{"n_head": 6, "head_dim": 32, "decay_fraction": 0.877, "steps": 4329}
Each number is 200 + 20 x the weight over its row's rms, rounded and kept within 0 to 999. Layers, rows and columns count from 0. The size before them is the row's rms in percent of the matrix's.

# layer 2 attention query, 192x192, rms 0.0731, rows 146-182, columns 0-191
111,230,179,215,200,207,219,212,180,206,217,188,210,164,204,231,215,198,232,208,238,182,178,181,224,163,206,191,220,198,207,211,189,183,220,191,180,175,192,199,197,208,192,204,230,235,222,202,187,179,186,198,189,219,223,193,197,218,179,184,207,215,186,231,203,191,256,201,208,203,228,223,187,145,200,208,190,191,201,223,194,223,187,150,156,201,201,177,214,183,185,187,236,257,214,192,215,195,202,184,208,170,226,142,166,210,172,192,210,194,222,209,181,209,193,232,211,184,195,221,187,193,204,219,219,171,201,206,207,194,178,229,206,193,191,167,197,195,232,160,212,196,223,211,222,216,201,193,192,201,210,190,198,210,204,223,167,200,237,165,220,233,203,176,185,192,172,228,215,232,197,199,209,208,227,211,187,186,174,210,231,167,199,192,200,200,177,200,201,175,167,191,207
108,215,213,180,191,193,177,186,197,182,196,208,193,164,246,217,217,210,160,246,151,227,188,175,216,209,213,185,231,194,174,197,199,207,215,230,204,159,191,203,176,226,203,201,187,208,211,221,184,200,195,202,184,232,184,171,215,216,212,159,181,232,210,188,221,172,210,178,131,182,217,204,200,208,187,233,211,220,175,204,185,208,218,217,209,164,185,197,229,193,168,203,177,208,179,177,225,184,194,203,189,143,197,195,195,181,212,207,184,196,196,205,193,181,171,221,170,205,213,198,178,217,193,203,227,235,198,171,202,208,207,200,181,196,222,222,186,202,213,226,202,228,176,196,200,186,179,201,202,187,190,215,190,182,190,193,217,210,222,185,194,172,228,186,243,205,167,235,205,219,208,177,213,192,207,209,184,203,205,244,250,231,196,218,195,213,173,214,191,206,203,217,191
101,201,183,197,190,200,215,216,209,189,164,199,189,155,184,192,188,181,212,219,191,224,210,170,181,201,218,177,189,177,193,172,222,196,174,205,204,157,210,203,221,209,211,233,195,212,204,193,207,233,205,221,209,263,220,180,196,220,228,214,192,179,161,226,186,191,221,244,249,183,192,206,227,184,196,212,197,223,215,203,198,214,205,168,221,206,184,205,184,183,187,227,200,222,190,186,197,202,226,190,169,180,206,209,203,227,194,211,174,181,221,191,241,204,165,169,215,190,211,188,171,192,200,163,214,239,163,168,210,209,233,181,181,205,226,179,196,174,225,232,215,216,185,213,225,221,180,182,189,175,222,171,175,212,227,197,190,207,188,185,207,170,248,188,190,199,190,199,186,178,188,193,209,217,192,202,236,203,235,188,190,180,211,211,192,197,205,226,171,210,167,210,180
112,212,247,200,234,184,185,222,206,224,175,226,199,224,173,207,197,238,206,198,215,206,178,206,173,187,151,171,178,192,177,233,202,205,203,212,209,225,205,185,196,212,199,197,213,172,205,160,184,241,182,234,195,195,195,193,195,204,210,186,199,193,214,208,224,198,209,171,184,200,194,184,194,214,228,190,219,197,211,185,226,203,215,214,184,215,184,179,193,210,187,170,197,188,174,185,209,208,185,221,182,229,220,236,173,149,198,249,206,206,148,186,215,207,165,197,195,213,197,205,253,191,206,210,201,199,184,154,188,212,252,170,198,193,213,242,215,236,172,231,194,217,206,170,200,218,180,206,178,219,208,180,202,226,198,204,159,178,168,205,207,178,197,203,190,189,247,199,215,229,202,203,223,195,218,183,187,205,204,197,188,219,222,174,199,207,182,193,200,222,194,193,190
102,182,203,186,191,248,172,210,192,210,203,183,212,227,169,199,231,188,177,216,172,219,172,194,226,213,179,207,218,208,201,248,163,220,208,194,214,222,202,169,202,196,201,209,186,201,184,202,191,206,206,217,181,186,171,206,216,203,220,186,179,191,204,219,194,172,224,208,184,193,188,243,185,179,221,177,207,222,197,193,241,210,204,213,204,217,192,176,216,169,220,188,197,236,183,193,185,202,177,199,184,202,190,200,216,145,200,188,169,213,185,182,226,205,176,214,197,188,199,199,197,195,187,163,207,195,197,209,236,210,204,211,171,191,227,226,201,208,141,201,205,205,196,173,211,216,196,246,188,201,182,239,220,216,203,202,197,203,247,194,237,210,257,183,229,202,207,182,198,195,182,215,239,171,161,223,183,225,213,216,195,169,192,195,191,177,185,223,178,197,221,194,157
110,174,191,186,228,192,193,197,198,196,205,207,202,199,181,222,224,262,187,214,223,180,198,206,202,187,187,185,229,200,214,203,201,207,186,220,246,179,211,215,197,204,188,220,192,199,172,244,179,199,186,223,201,187,185,223,223,178,159,165,220,233,176,238,176,159,245,185,205,198,179,226,193,197,216,235,206,197,192,180,179,195,205,201,186,184,188,191,220,176,193,175,208,182,197,225,202,228,199,180,201,201,165,241,221,168,219,220,167,193,177,203,194,169,196,159,176,182,212,183,187,206,218,159,204,209,216,204,211,172,197,213,195,224,230,221,206,219,215,207,208,162,192,178,212,191,211,196,203,160,200,198,173,233,207,218,219,195,209,178,202,187,201,190,215,217,217,173,151,200,198,199,215,212,197,208,166,187,242,162,219,215,196,229,179,195,190,185,209,208,206,219,167
094,202,204,201,190,221,240,203,224,165,179,180,170,190,197,205,168,211,192,182,225,170,171,228,216,242,232,219,202,199,211,202,188,248,188,217,241,216,216,225,190,216,214,221,218,199,209,235,197,202,163,215,201,132,165,186,213,194,189,187,246,210,170,194,200,160,201,221,188,213,190,215,206,168,189,199,188,179,189,210,206,198,195,198,192,181,211,214,215,182,165,177,191,201,174,192,190,193,212,175,187,159,197,180,190,194,220,204,187,182,190,197,171,185,210,209,216,221,210,197,182,195,217,230,206,204,223,233,185,198,193,192,199,191,228,195,174,221,194,214,209,187,209,242,217,176,217,227,229,202,187,198,215,226,216,160,193,205,225,225,190,207,212,216,200,205,199,218,165,199,174,224,219,203,205,203,198,220,206,212,192,223,182,249,212,193,179,184,258,184,198,173,177
101,192,173,219,201,201,199,196,214,195,171,194,166,213,228,206,202,193,208,196,189,211,217,197,183,200,217,210,189,159,189,204,216,190,203,193,195,174,211,206,194,206,215,184,218,206,191,188,197,214,201,187,229,191,158,193,211,194,223,186,214,197,247,149,189,187,169,202,214,239,214,166,174,255,237,227,233,200,199,195,215,200,205,193,189,174,201,211,193,166,208,160,208,194,209,218,191,214,203,195,189,213,198,217,170,206,255,186,213,192,179,202,220,216,207,172,154,230,203,216,221,222,199,200,171,218,208,209,223,176,230,201,147,236,184,198,189,209,178,244,206,204,184,213,217,198,208,205,200,184,197,210,184,182,227,195,212,218,165,199,199,214,235,224,234,186,180,170,222,202,205,181,186,197,207,199,202,195,180,193,179,247,225,218,196,168,202,200,193,206,169,210,138
102,176,221,247,190,214,200,177,211,157,147,204,185,229,211,195,167,187,184,182,203,187,201,211,185,165,204,171,194,178,199,211,210,203,201,203,244,197,220,181,208,232,204,211,230,207,195,174,159,192,173,193,228,209,212,179,206,213,198,215,206,224,179,195,233,210,184,235,211,195,186,176,236,175,214,197,195,200,177,205,237,206,225,197,193,175,235,178,182,172,218,171,205,207,167,187,228,233,210,210,215,227,204,216,181,203,236,178,210,197,180,195,180,195,179,242,210,192,180,208,200,239,195,172,173,214,189,188,203,200,181,209,191,211,188,188,219,228,220,239,211,158,198,210,175,188,195,180,186,199,217,183,140,224,196,183,227,180,189,223,187,211,229,185,204,206,193,195,202,222,178,226,223,179,186,220,176,208,226,223,200,211,200,214,222,205,196,176,198,224,181,205,181
102,187,173,177,223,219,221,220,223,213,166,198,228,206,221,142,199,239,211,231,213,177,195,193,244,180,202,198,185,204,197,215,231,226,213,212,203,242,202,209,223,180,189,196,168,189,173,238,223,202,201,172,192,244,180,196,226,208,195,217,219,238,180,196,195,186,195,173,199,161,217,200,186,215,228,213,194,187,190,202,219,194,179,194,191,176,216,200,234,203,204,206,196,193,215,206,206,211,189,163,211,221,236,173,215,239,191,194,153,171,176,203,228,182,198,167,186,202,202,239,178,169,180,218,200,183,190,205,185,162,183,187,197,160,250,203,214,206,204,189,184,169,177,175,245,218,217,223,187,219,212,208,198,173,190,194,183,166,216,198,203,194,173,201,213,173,224,190,219,204,211,205,212,176,214,206,196,188,203,175,201,201,191,220,199,182,220,198,194,217,205,197,199
110,193,178,186,200,221,218,186,186,201,202,204,232,183,183,210,207,228,217,199,156,212,230,214,211,192,175,220,197,220,200,204,203,177,213,214,184,222,187,182,206,203,212,199,200,190,206,172,179,218,196,207,174,179,211,195,205,189,229,167,208,226,191,221,187,219,189,170,226,216,223,179,216,191,196,235,180,184,187,216,224,226,180,196,203,226,197,211,218,211,207,177,161,176,207,171,189,222,205,203,194,234,199,159,184,212,191,180,178,206,189,211,155,174,214,193,180,149,180,252,201,189,228,231,193,178,217,207,237,163,171,196,169,182,218,194,204,177,199,202,203,233,193,163,166,171,196,206,214,221,222,207,210,224,191,191,271,207,211,181,174,230,192,197,219,222,179,224,194,189,205,219,205,188,208,199,168,194,196,207,233,215,210,204,203,199,227,248,216,193,172,193,200
103,187,226,236,182,180,208,209,172,191,215,191,180,214,180,191,218,195,186,187,223,198,199,209,204,203,223,199,188,197,214,223,199,208,191,254,214,231,203,185,218,179,195,172,202,228,204,196,220,185,189,176,177,203,207,216,203,193,149,209,204,215,209,260,203,168,190,205,224,174,209,184,181,207,234,215,210,227,223,177,156,204,202,195,182,205,203,219,211,189,210,190,162,213,180,192,182,225,205,184,209,166,178,192,192,179,213,194,215,219,200,172,154,214,193,218,184,202,195,247,166,207,221,226,200,215,201,188,197,185,190,198,215,200,195,215,223,164,178,172,221,173,209,226,189,187,216,207,212,175,255,189,168,199,153,209,190,210,237,223,173,209,176,176,197,217,222,202,203,226,186,207,168,204,207,198,217,189,198,229,192,189,164,199,172,217,203,237,179,246,205,209,197
099,227,182,211,190,215,204,168,195,211,205,201,158,214,207,188,194,210,221,202,193,217,215,155,198,200,188,177,167,198,235,175,203,207,197,163,194,194,181,181,180,227,205,185,182,244,180,203,235,208,191,172,235,197,201,224,197,192,203,199,214,211,218,172,214,192,195,194,209,186,217,198,227,192,203,187,233,214,164,201,179,234,205,202,195,193,161,174,216,196,200,190,180,235,213,203,182,179,180,196,198,130,182,192,177,230,187,205,235,183,209,199,197,163,212,209,187,216,206,198,185,199,168,210,219,210,210,211,197,202,195,227,193,256,208,189,260,186,177,251,202,177,211,213,192,172,214,210,193,184,203,175,237,225,221,217,216,198,191,184,162,187,188,175,180,214,195,200,187,196,169,190,214,186,208,168,225,207,201,186,199,195,230,197,187,214,176,230,220,214,233,173,199
095,173,221,222,189,218,181,165,205,185,195,202,187,196,178,237,219,198,248,177,212,203,186,199,199,183,195,192,207,213,184,210,174,204,191,194,174,224,173,218,214,184,208,260,186,225,242,181,190,183,236,221,233,210,224,167,237,215,167,213,209,216,221,187,199,213,205,206,164,211,211,208,199,196,189,207,206,180,190,185,209,233,221,197,243,171,209,185,171,179,206,230,200,211,193,208,204,231,192,218,189,207,195,205,181,194,212,176,230,178,203,196,193,183,204,226,208,170,197,178,185,218,219,218,212,171,246,177,212,199,214,211,228,192,165,161,169,225,199,171,225,214,168,204,196,181,166,160,213,183,241,202,186,208,204,202,190,203,213,192,202,192,198,222,187,234,205,214,192,189,196,161,208,217,155,158,181,210,212,218,184,205,188,174,199,184,185,174,197,198,208,214,217
108,202,196,197,193,177,237,197,188,181,203,181,194,199,236,197,222,173,247,226,209,199,207,179,194,192,230,188,221,185,211,188,191,190,185,174,221,218,173,202,162,210,183,195,218,240,246,195,201,210,197,214,212,206,220,210,149,180,234,192,211,237,202,219,202,201,198,182,206,231,214,219,238,203,181,222,216,194,188,215,205,223,220,164,162,199,224,190,191,186,178,233,190,238,186,208,196,188,201,180,229,195,233,175,167,176,172,199,201,209,222,211,222,171,159,191,182,207,195,205,188,242,220,208,216,162,174,204,196,196,198,245,183,204,203,171,187,193,203,174,199,166,189,207,255,180,190,191,215,210,159,181,202,190,220,184,194,217,207,182,206,209,199,208,182,172,191,196,194,197,217,162,219,163,190,205,185,231,210,199,177,214,205,197,179,187,225,203,172,205,219,197,177
119,179,184,181,202,229,190,188,168,185,210,224,176,187,198,162,254,192,217,175,135,212,219,219,190,203,211,202,229,206,195,195,201,211,191,201,195,193,205,176,194,164,203,224,195,183,201,176,187,181,187,198,197,207,200,257,226,223,206,218,158,221,199,212,206,190,174,173,190,192,189,186,215,234,216,190,196,196,214,222,222,213,172,167,222,203,195,213,155,206,172,199,203,226,246,238,199,180,179,179,204,216,241,198,193,191,178,188,211,211,160,216,189,244,205,180,240,205,196,206,195,214,193,203,194,171,209,197,208,194,204,230,169,221,207,179,203,207,224,222,180,195,183,194,206,215,209,240,173,231,224,234,195,169,181,204,194,179,210,201,189,193,203,198,203,196,176,204,202,149,192,211,204,225,188,175,225,192,197,188,175,186,210,209,201,191,208,221,172,214,243,215,212
113,171,216,225,188,184,228,197,183,189,223,176,204,224,227,167,218,193,184,224,189,218,202,234,185,197,180,230,185,207,200,206,192,219,190,189,216,215,197,211,193,194,233,161,194,178,197,214,203,195,215,228,187,202,198,215,205,228,201,199,219,222,211,213,192,203,200,198,205,173,196,189,192,225,181,197,212,185,188,219,203,205,211,220,184,173,186,220,211,207,206,184,201,157,231,176,190,191,164,194,216,250,209,189,204,188,218,220,166,216,180,234,204,201,181,185,172,204,184,236,186,180,169,216,234,201,255,172,176,171,183,189,181,176,209,190,186,195,215,200,207,225,221,180,213,184,213,200,200,214,251,215,145,177,219,181,227,223,219,204,177,212,190,215,193,188,183,205,207,189,196,197,189,202,147,198,202,147,185,249,173,187,184,197,231,199,233,211,202,227,179,227,178
105,203,180,181,144,201,180,218,204,171,211,214,179,208,195,197,188,202,197,187,194,179,196,264,154,220,200,237,215,183,168,141,202,225,180,201,195,188,191,210,207,222,225,179,205,180,190,191,200,213,189,213,221,189,208,186,204,188,187,228,211,230,179,167,186,238,206,201,192,200,164,183,177,202,207,180,212,208,199,212,201,179,195,199,187,227,274,226,181,211,175,189,183,208,201,223,194,207,222,169,193,210,205,207,182,180,179,203,211,188,216,191,211,213,211,195,221,172,190,207,213,159,237,210,196,200,214,185,191,214,167,185,201,212,196,186,194,198,156,187,203,191,190,192,206,239,197,217,182,227,208,189,214,178,205,176,265,214,192,196,193,205,186,178,181,186,210,210,211,168,239,210,212,208,200,192,217,216,220,202,210,226,229,199,208,177,194,178,194,210,251,223,204
102,203,222,185,164,212,156,157,216,209,203,207,206,238,202,176,169,182,260,214,185,217,211,202,225,154,226,213,228,201,218,202,176,205,184,186,193,199,197,178,190,233,168,208,230,205,195,187,215,197,217,230,207,205,210,159,222,207,206,222,235,172,200,169,217,219,205,184,221,204,207,207,163,186,190,161,236,183,198,178,173,239,213,167,195,195,180,197,209,207,190,203,180,221,227,194,190,198,190,208,193,222,209,179,182,217,227,168,232,205,186,164,207,208,204,191,191,209,218,171,220,239,158,214,192,223,242,213,191,191,219,221,171,232,176,207,202,168,203,224,221,212,197,163,205,176,208,190,209,203,206,210,206,207,157,190,182,171,175,215,173,193,163,208,198,207,204,183,200,212,190,180,196,215,184,229,188,225,176,195,221,207,208,217,206,201,195,209,200,193,196,190,204
114,256,227,222,189,202,213,199,197,194,240,163,184,167,177,242,196,193,198,189,206,216,190,193,205,191,195,200,161,173,212,238,190,199,197,198,205,167,181,219,189,198,199,212,212,233,184,219,211,208,200,218,229,168,197,196,202,176,201,190,194,186,175,198,187,195,206,211,206,202,189,180,150,176,191,217,182,217,224,178,220,224,219,159,170,200,181,210,237,213,173,185,222,226,190,214,178,208,197,183,191,171,216,189,179,216,201,217,179,193,190,203,182,202,206,222,164,207,212,166,234,185,206,213,203,191,195,234,180,220,189,216,207,235,246,205,147,171,173,237,208,178,208,202,237,208,192,206,178,168,175,194,188,210,190,203,218,198,211,214,218,210,209,230,251,191,202,206,158,222,186,196,177,195,200,203,186,204,207,171,198,200,183,229,182,231,202,191,180,206,206,216,239
120,198,158,165,214,199,210,220,162,155,195,210,184,181,197,164,190,172,188,204,162,195,177,198,185,209,187,208,226,208,194,173,215,182,200,213,211,194,225,220,196,148,217,227,202,208,208,207,209,194,190,186,201,214,193,189,203,198,189,200,176,202,208,173,213,216,179,200,169,213,190,182,210,193,172,184,212,196,202,214,202,186,170,179,256,170,197,222,149,202,181,180,206,196,203,184,210,208,205,217,199,193,225,183,187,188,202,194,213,183,185,193,224,208,191,199,216,204,195,215,185,245,179,232,233,209,212,224,199,182,199,227,230,202,195,164,219,251,240,194,225,200,179,184,179,214,211,191,198,208,194,203,229,238,175,213,224,190,202,183,181,190,185,199,225,219,189,213,154,222,220,193,191,154,193,246,223,202,207,199,210,198,200,169,224,182,236,251,192,226,195,213,210
105,214,243,182,168,202,205,188,224,201,248,210,217,173,214,197,214,203,215,213,212,234,208,215,233,201,230,211,167,193,169,206,185,213,180,214,214,173,177,204,193,229,194,200,222,196,167,219,196,214,216,210,225,204,223,195,217,211,217,188,214,207,211,215,193,200,213,215,193,212,210,215,187,183,208,185,165,212,216,182,196,170,233,211,215,238,193,212,227,236,166,204,184,207,217,205,197,177,206,178,181,202,207,192,169,228,184,190,204,183,194,176,229,217,208,202,170,189,225,176,213,139,181,199,194,166,152,205,169,242,182,203,191,206,186,214,163,196,171,173,186,199,270,170,231,203,206,191,188,211,168,198,207,221,172,187,207,159,188,211,180,179,228,176,179,210,182,192,203,204,217,206,202,187,182,204,175,203,215,198,202,200,195,201,171,215,193,212,221,194,217,161,216
104,215,180,191,189,247,176,171,219,205,207,237,179,227,192,219,162,209,212,173,178,193,173,226,176,198,173,186,175,256,190,172,217,175,192,160,184,181,219,236,217,234,149,232,216,188,222,188,198,208,215,199,201,236,213,196,198,184,206,190,183,215,218,195,191,200,184,183,214,217,182,213,236,171,194,193,191,180,213,191,224,211,183,228,210,208,181,215,186,186,172,199,188,199,175,216,173,196,182,195,207,201,190,191,197,177,233,190,184,169,206,220,243,183,182,206,187,203,205,177,194,221,219,191,172,229,186,191,191,211,178,226,247,193,198,196,178,216,210,232,219,197,198,193,180,188,176,149,171,183,202,208,218,190,184,224,228,209,202,198,198,205,233,222,210,218,175,246,192,165,165,184,214,185,180,203,213,194,212,205,191,195,220,183,215,218,208,225,215,212,201,200,211
105,175,162,203,225,208,196,215,186,185,171,186,218,204,217,208,185,198,196,193,192,214,209,186,216,193,222,209,212,210,203,191,221,181,161,184,163,223,191,177,219,234,220,222,188,217,161,205,229,208,178,220,199,204,189,236,247,244,217,177,203,227,216,169,191,185,213,189,208,198,212,185,213,186,198,170,169,204,239,169,170,206,191,220,213,178,185,231,229,198,195,206,207,174,204,214,178,221,217,181,216,163,241,187,186,206,201,215,194,213,210,160,176,187,225,206,163,192,181,212,194,185,195,198,219,200,233,177,221,186,225,192,190,199,221,219,199,179,176,214,218,198,178,218,234,203,197,198,195,199,188,212,203,191,160,197,208,237,203,210,205,207,138,183,231,185,163,210,230,191,170,187,224,199,213,192,172,225,239,216,185,177,224,220,182,228,216,201,171,200,196,195,199
113,188,188,231,161,230,163,231,178,172,191,152,212,196,235,242,215,175,162,168,188,212,186,202,169,182,203,162,194,177,190,228,178,200,217,203,211,195,204,221,202,173,185,201,208,207,197,215,204,176,186,216,191,202,226,212,191,227,228,232,202,216,172,225,239,228,215,185,237,205,186,197,207,193,214,205,216,200,237,178,206,203,193,230,201,201,190,222,229,202,216,179,204,201,210,176,208,175,211,181,206,198,195,188,222,177,224,241,191,173,177,207,201,251,196,170,224,211,229,191,197,206,205,192,195,211,229,181,210,186,219,185,187,188,204,207,225,210,198,201,209,184,221,159,199,191,194,188,182,221,189,188,182,190,193,202,205,158,186,206,170,192,244,191,215,188,189,224,191,204,186,222,213,186,183,186,191,191,192,231,193,220,272,167,193,226,200,209,169,210,203,203,188
111,230,211,243,169,245,215,228,220,153,174,214,179,239,164,159,181,165,214,166,184,179,221,216,154,211,212,213,244,208,197,200,189,219,194,206,217,213,210,199,207,224,170,192,240,183,189,162,218,200,209,221,186,192,205,198,194,198,204,227,188,152,212,140,218,181,169,187,241,176,157,199,195,208,220,180,210,190,199,193,228,192,212,185,193,152,198,194,191,205,189,203,212,196,203,239,200,206,188,199,219,213,222,233,193,198,186,203,185,211,179,236,208,192,218,185,194,190,194,201,209,207,214,200,186,226,202,224,191,182,217,202,187,208,210,176,180,227,218,234,196,165,179,208,197,173,179,217,199,184,193,244,201,217,212,194,202,188,166,210,191,177,200,204,202,201,206,217,201,214,176,208,191,221,196,216,179,209,186,197,155,205,214,190,191,219,209,180,204,206,192,198,216
109,198,196,183,197,196,210,213,225,193,170,213,235,213,176,180,208,194,199,204,250,225,202,238,161,155,247,197,190,176,199,174,177,247,175,233,201,198,187,185,204,237,170,189,194,226,196,167,210,172,171,197,218,195,247,158,191,161,198,175,221,223,187,192,216,186,211,200,198,206,177,197,185,223,191,177,214,196,219,172,204,216,225,163,184,225,183,225,206,194,212,206,187,203,186,187,204,221,201,197,180,185,189,198,221,159,239,190,217,201,248,212,193,207,211,169,174,186,206,194,185,195,179,172,244,217,201,196,203,221,217,204,175,219,178,218,207,167,196,181,191,224,243,224,198,190,195,213,213,185,210,210,205,218,182,175,207,204,233,210,210,201,204,190,217,193,204,195,221,229,204,194,199,203,196,206,184,223,172,214,235,189,178,193,207,191,210,189,184,236,187,173,183
097,194,201,188,199,220,196,182,187,226,192,178,198,166,213,209,250,222,170,214,172,164,169,186,172,222,187,195,170,163,179,231,184,181,178,188,180,219,199,194,186,158,214,207,187,208,214,176,194,194,213,242,200,191,192,203,184,226,212,226,198,195,189,224,231,224,195,183,194,217,192,204,233,191,225,183,177,183,208,194,196,221,191,205,175,195,187,221,177,206,207,186,216,203,202,179,203,186,202,191,157,196,210,187,195,225,161,196,177,231,222,190,203,194,199,180,201,188,239,206,218,149,179,195,165,219,190,211,195,196,215,221,214,216,219,241,201,207,195,229,181,237,211,232,186,192,192,223,234,181,188,178,236,221,186,225,188,206,234,215,202,168,247,209,179,232,181,176,207,198,194,180,207,197,189,166,207,224,238,186,192,188,207,187,193,218,243,214,186,187,196,176,217
106,194,193,206,183,205,203,216,205,221,152,193,212,201,187,223,186,181,195,201,212,227,210,207,201,217,204,216,150,161,228,201,206,194,177,192,187,194,168,176,207,204,195,210,187,202,211,193,191,213,242,212,197,217,200,204,204,227,207,197,168,185,231,188,173,194,204,227,184,198,205,197,228,198,202,231,169,215,203,200,189,206,186,190,216,174,202,176,230,215,173,227,208,184,171,167,194,206,217,255,235,188,183,222,184,209,179,208,166,191,199,182,225,201,212,227,244,213,221,232,208,209,215,219,176,149,182,209,175,238,200,186,221,192,215,200,170,224,213,189,173,197,220,168,181,189,205,202,177,217,161,212,172,192,200,195,162,206,179,230,221,199,197,189,208,238,202,224,213,230,203,194,195,199,173,204,213,218,232,241,201,208,183,159,166,212,193,198,176,168,199,182,235
114,219,199,205,164,228,190,172,193,196,214,202,202,181,215,179,186,200,209,188,210,189,172,207,228,178,206,199,194,218,186,177,167,172,215,191,197,169,209,200,225,203,246,192,219,182,216,175,220,229,193,179,178,197,231,187,194,213,218,207,220,225,199,162,189,163,191,188,191,237,207,192,210,219,199,213,229,190,171,206,198,198,187,142,237,199,221,190,227,178,185,179,193,192,233,203,177,230,210,176,216,231,220,188,207,184,201,176,201,181,202,224,192,188,219,193,196,238,187,209,201,210,169,219,206,226,199,205,197,178,190,177,191,193,190,193,198,208,220,164,210,176,182,215,189,224,233,237,217,212,213,221,241,124,218,194,191,191,196,202,199,185,217,182,189,173,197,209,247,208,184,213,172,205,229,177,229,206,190,205,220,219,218,206,205,227,208,214,216,155,196,232,213
114,165,149,188,189,247,177,175,219,240,192,174,194,200,174,221,167,207,218,183,198,196,173,183,218,202,199,240,227,219,178,175,214,209,213,183,221,185,209,194,196,221,210,167,171,176,219,196,203,230,211,160,189,203,203,212,193,205,190,221,194,202,187,167,213,188,212,175,188,211,195,174,217,209,226,208,195,181,180,195,203,193,197,201,229,225,214,196,196,237,191,198,221,222,213,191,186,211,196,188,211,184,176,195,206,221,187,188,223,213,220,224,201,210,238,218,204,206,190,216,197,215,196,161,234,188,206,227,234,171,234,166,199,177,201,148,172,228,198,212,192,248,211,208,194,201,190,203,248,184,184,192,196,187,168,196,198,184,197,200,201,216,226,168,185,230,213,196,203,198,190,201,192,221,195,152,229,207,181,203,215,182,216,194,187,161,196,235,246,205,182,194,213
117,193,233,208,217,188,181,234,200,207,228,173,203,193,231,188,171,203,205,230,195,236,184,204,161,239,191,185,213,236,229,195,208,213,193,180,203,218,225,216,182,211,175,171,212,184,187,226,196,214,194,181,213,196,185,191,197,186,233,173,235,177,213,188,203,164,192,186,213,197,187,212,189,223,195,203,192,203,210,204,209,197,211,148,187,184,201,162,181,172,166,209,212,183,201,202,196,219,169,201,187,214,205,219,188,189,174,178,193,191,213,186,184,162,197,207,224,246,202,166,207,198,194,189,182,222,193,197,196,153,229,180,204,189,181,208,216,199,197,227,202,159,216,200,239,184,206,184,165,228,158,212,238,204,185,212,214,173,230,187,192,179,185,191,203,208,247,184,212,188,207,182,204,192,211,214,208,249,233,163,215,197,194,231,196,189,229,180,220,200,234,184,207
113,216,194,198,186,186,226,218,200,229,183,212,183,197,198,204,191,189,188,189,207,209,196,217,173,261,195,182,192,197,227,207,200,195,190,228,223,203,220,192,166,231,176,178,172,210,190,212,218,197,218,184,221,213,205,195,216,190,183,188,223,205,234,200,167,173,234,188,206,211,216,182,196,205,206,199,198,245,227,195,167,224,202,219,165,187,169,186,223,221,206,202,204,192,199,191,221,181,197,188,221,219,185,192,214,193,220,185,189,198,210,241,191,170,202,231,224,195,208,173,230,219,201,185,210,229,197,176,182,204,192,198,179,229,208,166,202,203,201,194,177,169,202,207,208,175,211,179,173,202,155,180,202,188,238,186,188,157,237,218,205,183,247,224,221,194,224,196,169,229,190,200,222,173,210,223,194,171,165,257,213,217,182,189,216,173,216,180,231,227,179,194,179
106,222,178,191,184,198,234,202,201,185,177,165,225,209,179,210,192,182,236,184,196,188,183,236,205,219,196,192,186,218,251,231,198,166,213,192,189,205,223,197,185,219,230,195,220,182,182,201,218,203,232,213,195,192,196,200,198,190,192,234,200,208,203,165,180,153,200,230,172,179,198,216,212,198,183,221,191,192,200,179,191,185,221,188,167,209,217,187,173,212,213,208,229,185,198,198,201,197,211,227,198,168,225,214,204,186,200,199,215,223,202,222,203,190,171,201,185,176,169,151,205,205,201,178,233,173,216,239,212,223,212,253,214,199,182,198,222,201,281,222,178,169,162,198,195,215,201,173,188,207,213,191,205,225,173,178,180,188,243,199,193,210,205,203,181,201,186,196,241,209,215,181,216,202,171,213,210,218,199,205,202,225,210,201,179,179,189,176,160,210,183,199,207
110,212,211,232,207,225,189,178,211,197,193,196,162,205,176,232,203,172,208,193,170,161,195,212,160,188,197,173,215,195,203,154,167,168,219,207,216,199,208,194,219,196,212,170,190,217,222,190,177,170,202,186,174,172,172,173,182,209,225,198,226,200,194,226,203,230,211,231,212,179,197,201,165,228,218,175,181,172,181,171,224,180,195,191,236,214,194,206,223,184,172,222,208,218,224,197,198,188,240,209,213,193,194,171,178,167,201,205,236,178,173,184,206,217,174,201,218,192,176,209,228,229,151,226,216,200,199,200,200,203,213,236,217,224,185,189,232,221,209,206,200,182,178,227,198,216,203,212,184,226,178,196,205,209,236,210,208,218,168,188,207,193,189,224,200,185,210,215,182,208,197,215,183,216,205,227,194,193,223,182,173,235,215,213,220,223,214,221,189,179,186,201,148
107,170,203,204,190,198,224,226,196,205,199,219,206,204,170,201,182,160,217,179,225,197,228,196,206,206,182,205,237,169,159,215,172,227,229,198,205,183,185,171,227,192,210,190,223,218,189,215,194,203,220,210,195,153,190,208,201,190,193,209,242,191,174,173,223,242,172,174,179,205,185,206,262,204,204,166,227,192,212,208,200,210,186,207,185,198,216,201,197,182,212,193,237,170,196,176,179,186,186,184,166,181,169,219,219,206,191,198,208,201,201,195,174,251,240,188,213,215,205,204,199,203,173,204,201,219,202,176,193,184,193,174,217,193,154,177,183,194,177,167,200,217,196,211,193,186,226,215,212,223,204,204,224,196,230,201,229,209,194,224,181,193,238,242,197,186,177,196,195,180,208,230,193,213,191,208,197,203,184,232,181,194,172,225,195,235,194,240,211,177,194,178,166
100,194,202,228,170,192,231,234,207,175,189,215,198,195,178,184,210,245,183,169,172,202,235,221,211,199,188,174,202,196,177,211,201,222,230,191,201,186,203,226,223,194,219,242,242,179,213,224,229,235,168,203,198,206,172,189,188,197,202,205,200,201,223,177,182,210,193,212,198,207,159,200,184,175,219,207,182,190,229,270,220,192,189,186,219,191,212,219,181,190,217,197,170,186,187,216,223,202,181,188,194,192,205,211,206,170,191,210,192,183,187,195,223,185,173,208,174,217,225,214,184,196,229,172,172,213,208,166,180,175,193,175,194,181,186,207,194,179,205,238,176,216,215,185,205,209,204,206,173,222,208,181,268,198,210,219,161,172,190,190,187,197,191,240,199,177,192,200,179,208,194,178,168,229,202,204,232,199,156,214,193,208,211,194,170,208,207,210,195,224,222,210,194